Part of a small language model's weights: vocabulary 5186, 2.29M parameters.
Each number is 50 + 10 x the weight over its row's rms, rounded and kept within 0 to 99. Layers, rows and columns count from 0. The size before them is the row's rms in percent of the matrix's.

# up: layer 8 MLP up, 256x96, rms 0.14, rows 215-255, columns 0-47
# down: layer 8 MLP down (transposed), 256x96, rms 0.128, rows 215-255, columns 0-47
# gate: layer 8 MLP gate, 256x96, rms 0.138, rows 216-255, columns 0-47
up215 115:62 39 56 24 53 52 34 43 57 53 67 44 54 47 43 67 52 52 45 31 39 51 33 49 48 67 47 56 53 49 54 35 46 47 55 58 48 50 62 59 53 57 50 64 37 49 41 49
down215 112:39 56 69 54 51 36 33 47 41 53 61 65 46 66 37 54 39 59 60 72 55 49 65 47 59 24 46 39 59 48 49 55 61 52 67 62 43 51 52 58 37 45 45 47 43 39 50 56
gate216 102:65 50 43 41 54 47 41 38 66 52 51 58 52 50 49 43 65 53 37 48 45 51 42 54 68 52 32 52 46 64 50 42 62 62 54 57 51 43 79 52 65 54 49 42 43 61 30 79
up216 096:48 59 56 39 36 61 41 61 59 56 57 64 41 46 55 42 48 64 23 45 51 47 48 46 38 45 57 50 43 75 67 55 47 50 35 51 38 40 69 62 57 68 40 49 50 45 39 60
down216 094:44 43 33 49 58 53 61 60 39 68 50 44 51 48 37 69 36 41 56 57 52 45 59 51 57 42 57 60 52 27 45 59 57 38 34 31 69 66 49 61 40 53 64 49 34 45 53 54
gate217 093:34 51 61 47 63 48 41 49 59 48 42 47 47 43 36 37 63 56 73 60 52 44 50 65 61 59 47 55 50 43 30 35 43 48 57 60 36 51 41 51 63 44 48 64 62 50 46 53
up217 094:39 66 45 25 53 40 47 57 55 61 32 62 55 50 48 55 48 55 38 55 62 48 63 50 61 55 36 55 50 53 54 49 46 44 36 44 49 48 59 37 53 47 55 56 47 45 56 52
down217 093:51 58 49 48 29 52 41 69 57 44 56 48 80 54 45 38 61 48 46 31 52 66 29 51 48 63 44 50 37 61 52 61 54 55 60 65 56 49 56 27 55 52 28 48 64 47 48 31
gate218 083:61 53 77 38 40 53 65 45 48 56 54 55 59 52 56 59 49 41 51 57 43 48 51 57 71 68 46 59 47 13 42 65 42 62 53 58 64 40 50 37 58 56 40 48 50 45 49 60
up218 079:54 50 48 32 55 47 42 49 65 43 45 73 46 51 55 53 50 52 42 39 44 51 40 18 47 54 50 56 47 53 33 40 41 42 45 38 53 48 49 58 57 61 23 48 55 56 52 57
down218 083:62 44 53 44 54 46 50 44 46 54 49 46 68 57 56 63 61 39 56 53 57 35 44 50 62 51 45 58 48 36 39 67 62 47 45 69 43 50 54 43 71 53 55 40 56 50 55 66
gate219 087:50 53 54 49 41 60 49 50 43 41 39 50 41 41 33 49 46 40 51 67 41 48 49 59 59 52 51 19 39 52 46 56 53 42 19 59 49 42 68 25 33 31 41 66 50 59 54 38
up219 083:52 50 49 54 72 61 43 48 72 57 57 59 48 52 47 45 60 59 51 42 46 52 45 39 44 33 57 61 36 78 60 56 64 49 51 49 56 49 45 63 58 55 57 56 55 34 56 53
down219 086:34 51 40 49 53 70 57 39 55 42 41 47 49 56 58 52 52 60 40 67 47 45 56 56 57 59 33 52 71 35 48 59 60 53 56 87 44 55 62 59 73 53 64 57 43 56 35 70
gate220 093:56 55 38 47 55 61 47 53 66 41 46 53 46 44 62 63 51 47 41 50 56 37 47 48 46 51 63 59 38 25 71 52 41 62 44 73 45 41 57 52 56 35 49 61 43 68 33 39
up220 085:50 43 62 55 58 43 52 44 29 50 58 46 50 58 36 35 51 53 51 37 49 52 58 49 48 41 35 36 62 63 35 53 56 41 50 31 57 59 37 46 45 64 55 42 70 33 75 64
down220 090:42 60 40 46 51 52 62 35 55 30 62 47 61 44 70 55 49 41 36 29 60 51 49 37 36 49 46 52 51 44 52 44 49 66 40 67 55 46 50 45 37 44 43 51 62 45 39 28
gate221 090:66 53 73 57 54 50 62 57 35 49 45 53 52 43 38 55 64 55 56 41 63 50 52 52 54 26 43 58 54 52 61 58 42 65 57 65 34 39 53 41 61 41 53 42 34 49 52 54
up221 088:50 59 62 57 42 53 50 43 65 42 47 59 41 42 53 56 57 31 49 50 37 49 55 45 50 38 44 54 38 61 43 61 71 33 51 58 43 53 42 29 45 46 35 44 49 52 39 44
down221 094:61 56 40 34 53 48 44 54 44 52 54 70 36 70 64 53 46 53 49 53 50 49 53 44 51 52 44 59 47 47 49 42 37 68 45 59 47 35 46 54 48 35 55 56 66 53 54 35
gate222 112:41 58 51 53 43 51 55 48 54 49 37 40 42 50 50 51 70 56 33 48 45 42 64 55 54 37 42 43 58 63 56 54 41 62 51 56 31 49 65 22 55 49 70 35 56 49 53 48
up222 119:51 45 52 53 51 46 47 52 41 52 60 68 60 51 59 29 36 43 62 40 56 53 39 43 38 60 43 56 46 46 54 56 59 46 49 48 57 71 40 59 58 36 30 57 54 47 49 56
down222 110:59 73 58 62 57 35 52 33 50 46 38 37 51 52 51 63 40 62 64 70 67 41 46 56 37 50 29 59 68 36 38 48 45 46 45 64 56 53 49 64 48 56 30 58 54 58 60 55
gate223 102:30 48 72 50 70 67 61 40 45 36 54 47 53 58 64 53 47 58 54 49 64 43 59 49 42 47 58 60 42 48 44 64 63 33 33 52 31 67 57 58 52 37 43 44 45 59 51 46
up223 095:59 44 30 58 51 51 42 53 52 54 40 69 44 32 42 39 33 61 56 67 46 59 49 68 64 51 43 33 48 62 55 55 32 47 51 59 79 50 54 47 57 51 68 55 41 46 57 54
down223 100:51 42 55 54 57 48 37 58 45 45 48 44 60 52 33 51 31 44 44 58 50 47 32 45 47 44 34 55 47 70 37 54 54 50 61 75 46 41 56 53 41 50 57 43 40 58 50 55
gate224 092:72 48 40 48 52 64 38 58 54 52 45 42 50 47 61 65 43 30 43 67 49 44 52 45 50 37 43 43 46 57 65 35 42 62 37 47 49 42 51 45 65 49 64 40 70 50 62 54
up224 089:42 39 52 57 66 66 51 41 47 35 49 60 70 59 62 40 54 54 61 38 31 40 47 52 33 49 54 68 48 41 38 48 51 57 68 30 38 60 38 37 57 50 44 40 43 49 56 38
down224 092:49 49 47 57 45 43 43 59 33 48 47 64 57 67 42 44 50 54 40 56 55 62 37 47 42 46 44 47 41 60 55 54 45 51 25 63 61 47 46 52 47 41 51 47 56 55 46 66
gate225 105:49 55 49 59 55 47 47 36 52 39 41 39 59 56 45 69 57 69 49 46 35 49 49 56 73 44 39 56 31 49 62 61 53 55 67 59 39 35 67 68 54 50 70 54 33 51 27 58
up225 114:71 63 39 44 38 42 42 41 67 42 57 33 63 51 54 52 52 48 48 33 49 52 58 55 57 33 47 53 32 46 48 53 43 45 67 61 44 43 66 67 44 42 64 36 49 40 44 35
down225 107:52 37 36 55 36 42 60 62 47 44 69 42 61 57 34 53 27 54 55 67 59 46 41 65 48 61 55 49 44 55 52 48 46 37 54 31 48 48 71 55 62 63 57 52 38 41 38 54
gate226 105:53 61 46 54 61 58 61 39 38 40 70 57 43 61 55 65 45 54 57 65 50 51 62 67 45 44 45 46 52 53 66 58 47 49 41 61 46 56 59 33 43 62 36 60 57 58 55 51
up226 105:44 66 59 35 51 59 59 40 25 46 37 52 34 53 67 48 41 28 55 43 54 60 41 58 66 49 49 61 63 52 60 55 34 52 29 39 69 49 49 62 45 80 42 51 52 58 65 67
down226 105:67 40 60 41 58 62 42 44 52 46 60 58 55 55 43 52 47 38 39 73 33 56 31 66 60 55 35 35 58 38 43 51 63 68 65 56 42 50 49 39 32 49 41 43 36 62 54 50
gate227 087:43 37 48 59 53 41 51 52 50 60 47 67 53 53 51 63 40 70 52 44 53 49 64 58 43 35 66 50 54 60 49 40 58 51 43 39 49 29 56 43 43 42 47 60 62 72 51 45
up227 081:41 61 64 46 44 55 56 56 76 30 40 37 56 58 52 30 54 55 48 56 59 54 55 53 46 50 46 40 46 34 51 51 52 57 53 42 54 43 38 65 56 50 50 49 58 35 64 38
down227 079:43 49 59 39 58 42 51 51 46 61 57 59 46 49 41 62 58 43 46 44 45 57 54 45 33 39 69 60 54 45 71 52 54 42 44 34 39 40 54 43 30 46 65 58 59 47 58 43
gate228 092:45 44 65 49 65 50 52 63 40 25 51 51 45 47 40 68 69 51 61 47 44 51 48 65 44 39 29 45 51 29 65 50 46 68 38 53 31 44 41 41 39 43 51 49 54 41 56 59
up228 074:54 63 49 44 51 70 54 43 56 48 46 58 51 53 60 39 45 42 70 44 51 46 45 44 72 46 64 54 55 46 29 55 51 53 60 41 53 49 57 51 65 64 50 33 41 67 42 42
down228 080:49 46 63 56 64 42 52 44 43 43 50 54 49 43 44 62 38 50 32 51 49 43 46 69 47 30 44 48 68 40 61 61 53 44 46 50 36 61 48 62 29 43 74 50 41 40 62 34
gate229 081:41 45 58 48 53 44 60 46 62 30 53 39 54 60 51 45 61 56 58 37 52 45 47 45 57 60 50 49 36 24 53 61 40 33 50 39 61 60 52 52 58 46 40 64 49 35 48 41
up229 080:57 36 47 50 48 40 41 47 34 53 50 55 45 42 36 55 50 77 60 36 59 66 55 49 51 61 33 60 56 47 33 40 38 58 68 37 57 47 67 22 52 50 43 46 38 56 37 53
down229 069:43 44 61 40 48 49 53 56 48 48 56 51 62 55 64 53 56 52 36 48 45 55 55 61 45 42 69 35 41 48 62 67 47 44 18 41 47 53 53 47 37 50 55 44 54 53 63 40
gate230 092:63 40 65 51 54 64 51 50 67 35 54 67 52 55 44 44 58 50 41 50 37 58 52 49 59 44 47 44 39 35 49 57 45 50 60 61 37 49 54 53 41 42 58 48 47 52 56 65
up230 089:43 56 58 48 50 58 55 52 26 37 31 45 54 45 50 52 65 49 77 43 57 49 48 40 54 32 43 34 55 46 65 60 52 57 50 33 45 53 43 44 51 59 44 52 34 40 73 48
down230 091:50 58 47 54 26 43 49 30 58 57 55 49 31 66 47 34 49 51 50 57 50 49 42 28 58 56 38 55 49 44 43 47 44 56 69 67 33 53 51 58 69 69 55 71 37 67 41 51
gate231 097:55 38 68 65 35 48 49 58 45 46 33 59 43 47 39 28 57 41 46 74 45 44 60 63 60 49 55 33 50 43 43 53 57 54 56 56 31 32 53 49 49 54 66 49 44 59 60 54
up231 097:51 50 64 47 49 42 60 52 57 40 61 64 62 55 24 59 37 52 52 69 78 65 43 46 46 38 40 44 47 35 60 51 58 64 39 43 43 53 41 46 51 46 47 41 46 44 43 47
down231 100:47 21 50 46 44 15 54 32 47 57 44 42 52 51 51 52 54 39 41 62 40 51 48 44 69 51 50 56 47 71 40 61 50 45 51 40 40 60 41 51 27 57 43 42 48 41 47 55
gate232 092:27 60 47 54 54 40 68 41 45 50 47 44 52 56 66 57 63 59 49 46 37 31 66 69 59 46 36 66 47 51 49 71 42 41 47 56 42 33 50 40 40 61 44 45 59 60 49 54
up232 085:65 37 57 41 37 53 37 52 49 43 55 62 40 49 35 46 39 43 43 36 49 75 34 57 41 43 65 25 57 47 49 45 63 49 58 55 45 55 45 39 41 47 37 53 45 43 70 57
down232 092:42 50 48 63 56 49 40 49 48 66 50 41 43 41 56 31 49 46 42 62 65 58 62 38 27 52 45 39 55 53 66 58 49 50 54 38 37 52 52 57 49 60 49 54 50 63 61 54
gate233 109:56 60 58 56 59 48 49 43 39 55 42 48 45 80 61 48 65 52 48 68 48 48 47 48 74 45 37 45 56 45 67 55 43 50 41 56 55 49 51 58 52 33 41 65 45 71 45 60
up233 108:31 57 59 50 40 55 58 41 53 52 63 57 47 35 58 68 41 61 42 40 54 58 52 39 34 52 45 56 61 48 27 53 41 41 57 45 48 57 43 56 62 84 62 38 62 42 39 59
down233 109:39 52 51 58 54 55 55 49 66 52 47 57 39 42 51 39 38 67 46 45 43 44 63 50 53 39 53 60 59 61 48 61 41 33 53 61 59 43 44 45 69 52 51 40 48 50 55 51
gate234 107:47 67 53 41 59 45 60 32 49 39 54 52 24 40 43 54 48 64 54 52 69 48 73 48 44 50 47 28 51 50 60 53 67 53 46 65 35 43 56 64 70 45 50 34 55 65 45 60
up234 126:56 49 65 59 54 42 55 57 47 37 49 60 65 47 58 58 60 54 44 39 28 27 30 62 59 54 59 66 46 48 42 56 39 53 47 45 50 47 43 43 41 64 54 70 46 44 42 55
down234 112:34 42 46 57 66 49 63 49 63 51 59 60 51 59 51 44 61 52 45 42 39 38 38 76 63 38 61 35 80 49 45 36 42 50 46 59 45 28 40 51 53 55 50 64 56 58 40 37
gate235 105:48 47 59 56 56 32 62 62 66 54 52 48 37 51 43 58 51 54 38 63 54 55 58 56 62 50 46 41 50 51 44 48 47 53 59 64 31 38 45 51 52 29 53 49 43 68 50 43
up235 101:53 49 54 44 51 65 47 45 21 49 62 53 57 39 62 49 42 56 58 35 56 43 46 39 45 54 50 41 70 41 50 47 56 28 41 47 64 69 52 43 44 59 46 52 67 43 53 46
down235 105:49 73 44 49 53 76 55 29 63 58 47 46 48 51 44 60 57 56 44 61 64 46 67 62 39 42 53 52 42 49 45 39 49 50 39 47 56 33 47 45 46 56 56 46 44 58 62 64
gate236 106:45 71 57 58 55 60 59 42 59 32 49 61 59 43 58 57 54 53 52 45 51 44 47 52 77 24 61 48 48 51 45 58 61 64 40 48 46 48 47 54 50 51 36 62 57 53 51 67
up236 091:67 42 35 46 47 47 37 54 50 60 33 39 66 59 57 52 44 56 51 50 53 44 57 63 28 66 41 38 47 56 53 58 54 38 57 63 45 63 63 51 42 44 56 46 37 53 56 35
down236 098:51 38 52 51 39 40 40 52 41 57 63 56 47 58 58 43 65 52 39 63 50 53 40 34 58 45 29 44 54 43 55 57 36 57 53 66 53 35 46 42 41 66 34 40 45 47 49 70
gate237 107:38 23 59 45 44 42 54 45 67 47 46 53 45 59 62 58 46 50 48 49 57 43 66 47 52 45 48 52 52 26 70 64 51 44 64 51 58 57 63 63 67 47 69 50 62 50 52 55
up237 110:73 46 67 52 55 53 44 49 28 65 54 67 44 37 55 58 48 69 46 48 43 55 55 34 52 60 49 38 57 73 50 45 44 52 45 45 57 29 56 51 48 50 43 48 45 54 45 48
down237 109:70 47 53 61 38 17 60 48 46 64 30 54 48 52 56 53 46 54 55 43 48 39 64 56 43 57 47 49 51 59 50 50 51 52 55 50 52 67 65 50 45 67 54 44 55 50 53 63
gate238 097:53 55 52 47 57 47 55 58 45 43 45 38 46 67 50 47 54 33 44 52 44 39 41 56 61 32 46 39 40 37 55 67 46 62 47 55 54 44 62 61 36 40 58 74 40 54 58 53
up238 090:59 62 56 52 27 66 44 55 42 53 52 47 54 58 58 46 56 58 57 61 62 69 58 58 30 75 56 52 75 51 43 41 42 31 49 60 47 50 41 34 38 40 60 39 49 49 55 46
down238 095:39 55 57 27 44 50 59 45 47 43 60 59 48 61 48 59 60 65 36 55 48 37 04 62 60 39 68 45 56 51 43 45 53 50 43 56 48 48 48 49 39 52 53 45 53 50 69 56
gate239 103:45 58 43 38 67 57 55 21 54 43 50 41 39 76 37 65 53 63 49 57 54 46 51 73 54 57 41 47 58 42 56 67 66 55 43 45 41 38 47 36 50 50 74 39 59 60 54 58
up239 099:51 39 60 58 39 38 54 67 49 68 60 60 52 32 68 35 48 36 41 48 57 51 50 24 42 46 59 48 48 51 41 28 39 45 60 65 48 56 53 62 61 47 29 61 34 46 41 55
down239 110:42 47 60 55 48 54 54 52 57 49 47 42 38 52 41 48 42 52 44 63 45 21 56 45 56 55 42 53 51 60 41 39 53 61 56 82 39 48 52 53 49 46 32 43 44 61 56 56
gate240 112:54 59 65 62 61 76 55 45 52 43 43 34 22 54 47 55 43 55 33 45 52 50 58 43 54 38 36 60 66 46 62 59 50 62 41 52 43 44 57 55 60 55 51 43 55 48 43 73
up240 135:65 37 67 50 64 65 37 49 55 43 36 37 30 57 54 46 42 53 60 49 36 41 57 43 35 49 46 42 51 55 66 58 41 54 55 41 37 41 49 56 63 65 65 43 52 45 74 60
down240 117:45 42 54 54 50 43 43 57 49 48 41 50 56 39 45 53 52 52 54 43 66 40 38 66 49 73 56 38 59 73 65 59 49 62 57 34 70 71 54 46 44 59 56 58 34 58 50 61
gate241 101:56 53 60 53 34 47 55 60 46 51 40 65 61 50 46 48 49 55 32 62 26 58 52 51 67 50 37 65 63 45 56 67 41 30 57 62 36 51 53 49 57 40 46 61 55 49 36 49
up241 100:53 42 55 62 45 55 49 60 43 63 35 66 60 55 35 32 48 59 44 53 45 65 57 40 52 41 33 78 69 41 56 49 42 50 57 59 51 26 51 33 49 38 52 48 55 46 55 54
down241 106:47 42 48 49 30 46 49 44 44 61 61 77 57 31 44 64 40 70 53 63 62 37 58 43 41 54 65 65 52 51 53 47 41 36 43 58 44 43 35 71 45 55 55 53 41 46 48 42
gate242 114:33 57 52 44 56 57 50 41 48 40 51 42 26 70 48 63 68 70 45 48 56 46 61 56 53 55 37 63 61 49 63 71 50 50 51 46 45 49 51 52 55 43 71 57 55 60 45 49
up242 111:40 44 51 40 56 51 52 49 44 33 52 36 45 66 56 60 61 61 64 49 30 43 57 45 55 62 47 68 58 63 67 62 40 53 54 33 50 46 52 48 46 49 67 64 41 60 63 44
down242 114:42 61 46 41 48 55 56 59 54 51 48 53 63 49 57 52 61 52 40 50 61 68 45 49 48 48 57 48 41 43 49 68 43 51 40 21 60 41 47 26 43 47 65 43 61 42 48 37
gate243 087:65 50 69 48 47 58 59 55 48 54 28 56 46 45 45 47 58 28 25 42 59 48 65 55 66 19 60 50 63 43 45 55 47 53 61 44 60 38 62 48 45 46 54 67 52 34 44 49
up243 079:41 60 48 52 40 45 66 58 53 44 50 57 60 46 41 45 38 37 52 59 39 53 52 62 39 71 36 51 50 49 47 55 68 41 54 59 51 45 46 57 53 59 51 52 51 58 45 35
down243 077:68 53 63 44 52 57 50 70 60 57 47 62 47 34 48 56 58 41 34 48 45 51 63 57 47 33 67 45 41 52 58 54 48 54 41 60 54 30 63 51 31 45 61 74 57 53 60 28
gate244 107:47 61 46 41 50 70 55 47 43 53 45 65 51 76 58 62 59 48 45 54 59 49 75 56 65 47 51 29 64 54 50 59 36 51 40 56 39 38 55 74 61 58 56 47 62 51 48 52
up244 101:57 48 46 51 58 41 50 36 74 51 33 51 29 37 31 61 46 39 39 48 46 49 28 47 44 58 58 59 54 46 42 59 61 39 51 52 45 67 27 31 46 53 42 55 32 58 48 50
down244 099:55 50 36 74 37 64 65 51 51 60 44 47 58 66 57 26 46 57 48 50 59 39 57 56 64 28 39 50 58 64 58 49 48 67 42 61 67 57 50 67 55 59 42 56 69 64 61 55
gate245 081:31 43 39 49 69 38 52 43 45 37 55 39 58 49 49 66 55 53 52 48 44 39 36 57 34 38 53 32 23 49 60 57 49 42 39 49 47 60 50 50 41 45 45 72 48 63 56 61
up245 074:43 32 42 38 52 48 52 50 29 50 55 58 50 57 57 50 45 44 56 44 39 34 65 46 45 41 58 38 27 51 59 60 58 34 40 50 39 53 57 72 51 45 57 51 57 51 57 45
down245 074:55 63 46 61 38 65 44 40 62 57 53 52 46 52 47 36 50 57 53 55 56 55 55 47 55 53 33 64 69 42 27 45 41 59 62 59 63 52 45 43 60 53 42 45 43 69 31 57
gate246 094:54 58 48 62 41 55 47 53 45 39 50 51 38 56 39 42 59 46 39 46 59 47 53 44 56 42 69 44 55 45 71 76 51 65 55 50 41 63 62 74 49 52 36 70 51 51 56 47
up246 084:64 50 46 48 53 65 56 45 49 54 44 45 56 54 44 58 44 42 48 38 53 49 24 52 37 55 36 51 54 59 32 35 43 43 64 49 50 40 44 47 41 54 68 37 56 54 47 53
down246 093:42 60 34 68 45 46 55 63 46 48 53 50 48 28 53 22 48 44 31 55 61 44 63 49 60 47 66 52 57 62 73 68 62 45 47 62 54 54 55 60 35 52 43 66 46 47 46 55
gate247 088:50 46 64 43 56 59 56 38 44 31 55 56 61 38 54 67 51 41 54 54 53 39 46 71 54 63 43 54 51 35 52 62 44 72 56 52 58 38 54 38 66 68 48 47 64 39 45 61
up247 076:51 37 54 54 42 40 35 68 50 42 56 54 56 40 63 42 59 42 54 47 49 58 38 73 43 63 61 39 61 27 52 44 42 46 58 77 59 51 61 49 62 52 46 46 56 52 45 58
down247 088:47 45 41 48 55 71 32 57 52 46 39 41 31 68 48 47 37 53 56 44 70 50 54 74 44 44 54 45 33 60 53 44 56 29 46 57 45 44 53 57 47 34 62 48 41 44 57 56
gate248 097:53 57 61 44 71 59 45 34 47 55 48 40 48 82 42 56 41 70 54 56 57 50 51 53 46 48 33 28 41 36 50 52 45 69 39 49 49 52 60 64 65 44 68 43 60 52 54 60
up248 097:47 46 54 65 42 44 55 65 60 59 46 61 56 32 63 38 58 52 42 40 58 42 51 41 54 55 63 70 54 40 54 57 60 40 59 46 44 68 55 48 49 61 24 48 54 69 48 55
down248 101:55 47 54 42 52 50 48 48 54 42 52 39 45 47 51 41 62 41 28 46 50 32 49 54 50 62 40 47 37 64 36 59 45 60 50 68 47 51 35 47 62 60 31 49 40 53 57 56
gate249 105:40 52 60 61 59 50 54 39 56 31 49 71 38 56 69 57 50 38 47 38 41 44 51 50 59 57 37 43 42 52 69 58 53 45 50 50 34 37 62 52 58 39 67 68 52 50 49 51
up249 105:49 64 54 54 46 43 48 41 60 36 48 75 43 59 62 48 47 48 47 40 44 47 49 54 44 55 36 48 56 53 72 54 55 40 48 48 48 46 63 39 58 42 66 54 53 44 59 44
down249 107:49 44 44 50 56 34 36 48 44 39 58 51 73 43 47 41 27 60 48 58 55 50 21 52 46 46 69 43 43 56 37 51 68 47 52 59 45 46 42 42 35 44 69 61 44 55 48 41
gate250 108:63 49 49 42 46 59 57 44 37 47 24 57 58 74 39 40 70 63 55 53 50 38 46 37 54 54 47 54 45 58 54 53 64 42 39 41 53 28 50 49 65 49 60 47 61 52 52 65
up250 105:53 45 53 53 71 51 60 36 67 45 40 45 50 56 22 26 50 46 71 42 51 64 55 44 48 64 42 34 49 48 33 53 57 52 66 49 45 51 49 50 60 47 63 72 49 77 51 43
down250 106:60 55 37 55 56 37 57 44 53 40 47 53 53 49 65 46 50 38 50 50 41 48 55 47 43 54 58 59 38 46 64 38 32 42 67 44 48 41 38 32 37 54 60 46 28 34 58 68
gate251 102:54 53 44 48 55 50 36 42 57 58 43 48 58 72 35 45 50 71 46 51 48 43 61 45 59 37 39 57 43 67 51 68 70 63 47 56 45 61 51 54 57 56 43 44 41 40 43 46
up251 102:61 54 55 42 45 34 49 59 68 46 47 57 50 38 63 48 41 38 47 64 31 48 50 53 52 55 64 36 43 45 51 52 62 46 44 50 44 51 54 47 62 35 50 56 48 58 55 60
down251 104:61 49 62 35 57 55 62 71 68 40 44 56 56 59 50 57 52 55 72 50 43 38 58 56 49 44 37 43 42 39 62 39 51 42 41 61 34 38 58 38 58 45 49 34 47 72 45 55
gate252 108:37 61 60 43 66 55 48 41 51 53 59 48 38 67 45 54 53 66 56 58 53 55 57 43 47 53 55 50 71 49 63 56 62 38 34 42 23 52 70 62 59 45 47 30 54 59 47 46
up252 101:54 28 48 54 42 54 62 72 32 50 54 49 49 46 49 56 60 44 41 40 60 50 55 60 47 55 39 64 48 40 49 34 34 51 50 57 78 48 55 47 52 30 38 47 38 48 44 49
down252 102:51 57 40 63 38 52 34 40 59 52 48 43 47 51 50 42 50 49 50 55 63 49 49 57 52 55 38 50 43 45 40 46 52 48 57 99 57 49 49 54 54 62 49 57 42 48 48 59
gate253 112:21 48 73 37 42 67 62 28 37 57 49 46 39 48 53 65 59 56 60 44 62 48 49 39 57 52 46 59 46 45 48 45 62 42 42 50 47 42 56 55 49 55 43 66 56 48 46 68
up253 111:24 37 69 43 41 59 56 42 41 56 53 52 52 54 38 45 40 44 69 48 61 55 53 46 47 51 55 66 56 33 43 44 66 39 54 44 51 47 49 37 59 49 45 42 57 41 62 66
down253 106:56 51 41 43 73 53 39 70 31 39 52 46 69 40 57 43 54 40 54 48 42 47 43 61 59 60 45 57 59 41 55 44 48 32 62 61 46 65 51 50 55 46 35 50 41 41 53 43
gate254 115:66 54 55 75 46 49 65 41 69 69 51 62 49 52 55 59 51 50 50 60 72 40 72 58 42 52 56 50 58 50 58 56 57 55 59 55 41 45 56 68 51 33 68 58 51 66 53 47
up254 126:46 56 50 43 55 67 39 57 32 49 38 37 47 49 56 55 60 31 46 44 33 36 35 54 67 51 52 45 42 41 39 41 37 55 57 54 52 48 63 56 53 53 61 57 49 43 50 54
down254 125:50 36 52 44 51 53 54 41 38 72 45 56 57 70 51 47 73 27 42 42 54 30 65 34 35 56 48 47 45 50 63 37 52 59 60 57 58 51 56 45 55 49 47 65 55 48 60 47
gate255 103:41 48 70 58 45 44 39 47 69 41 46 54 59 47 54 41 63 41 53 43 69 32 53 51 52 51 42 38 55 59 61 58 43 64 37 68 34 45 58 54 66 29 73 47 55 58 41 49
up255 100:50 46 62 59 49 30 44 60 67 48 48 52 59 48 61 46 59 39 49 53 57 47 37 56 52 49 40 57 46 63 65 48 53 52 42 56 40 55 55 53 59 32 65 52 48 52 29 44
down255 104:43 59 48 53 41 51 36 47 51 42 54 49 73 41 50 41 59 39 58 44 50 61 46 39 30 53 73 69 50 37 40 48 66 49 38 51 57 64 48 39 42 45 82 44 49 57 48 24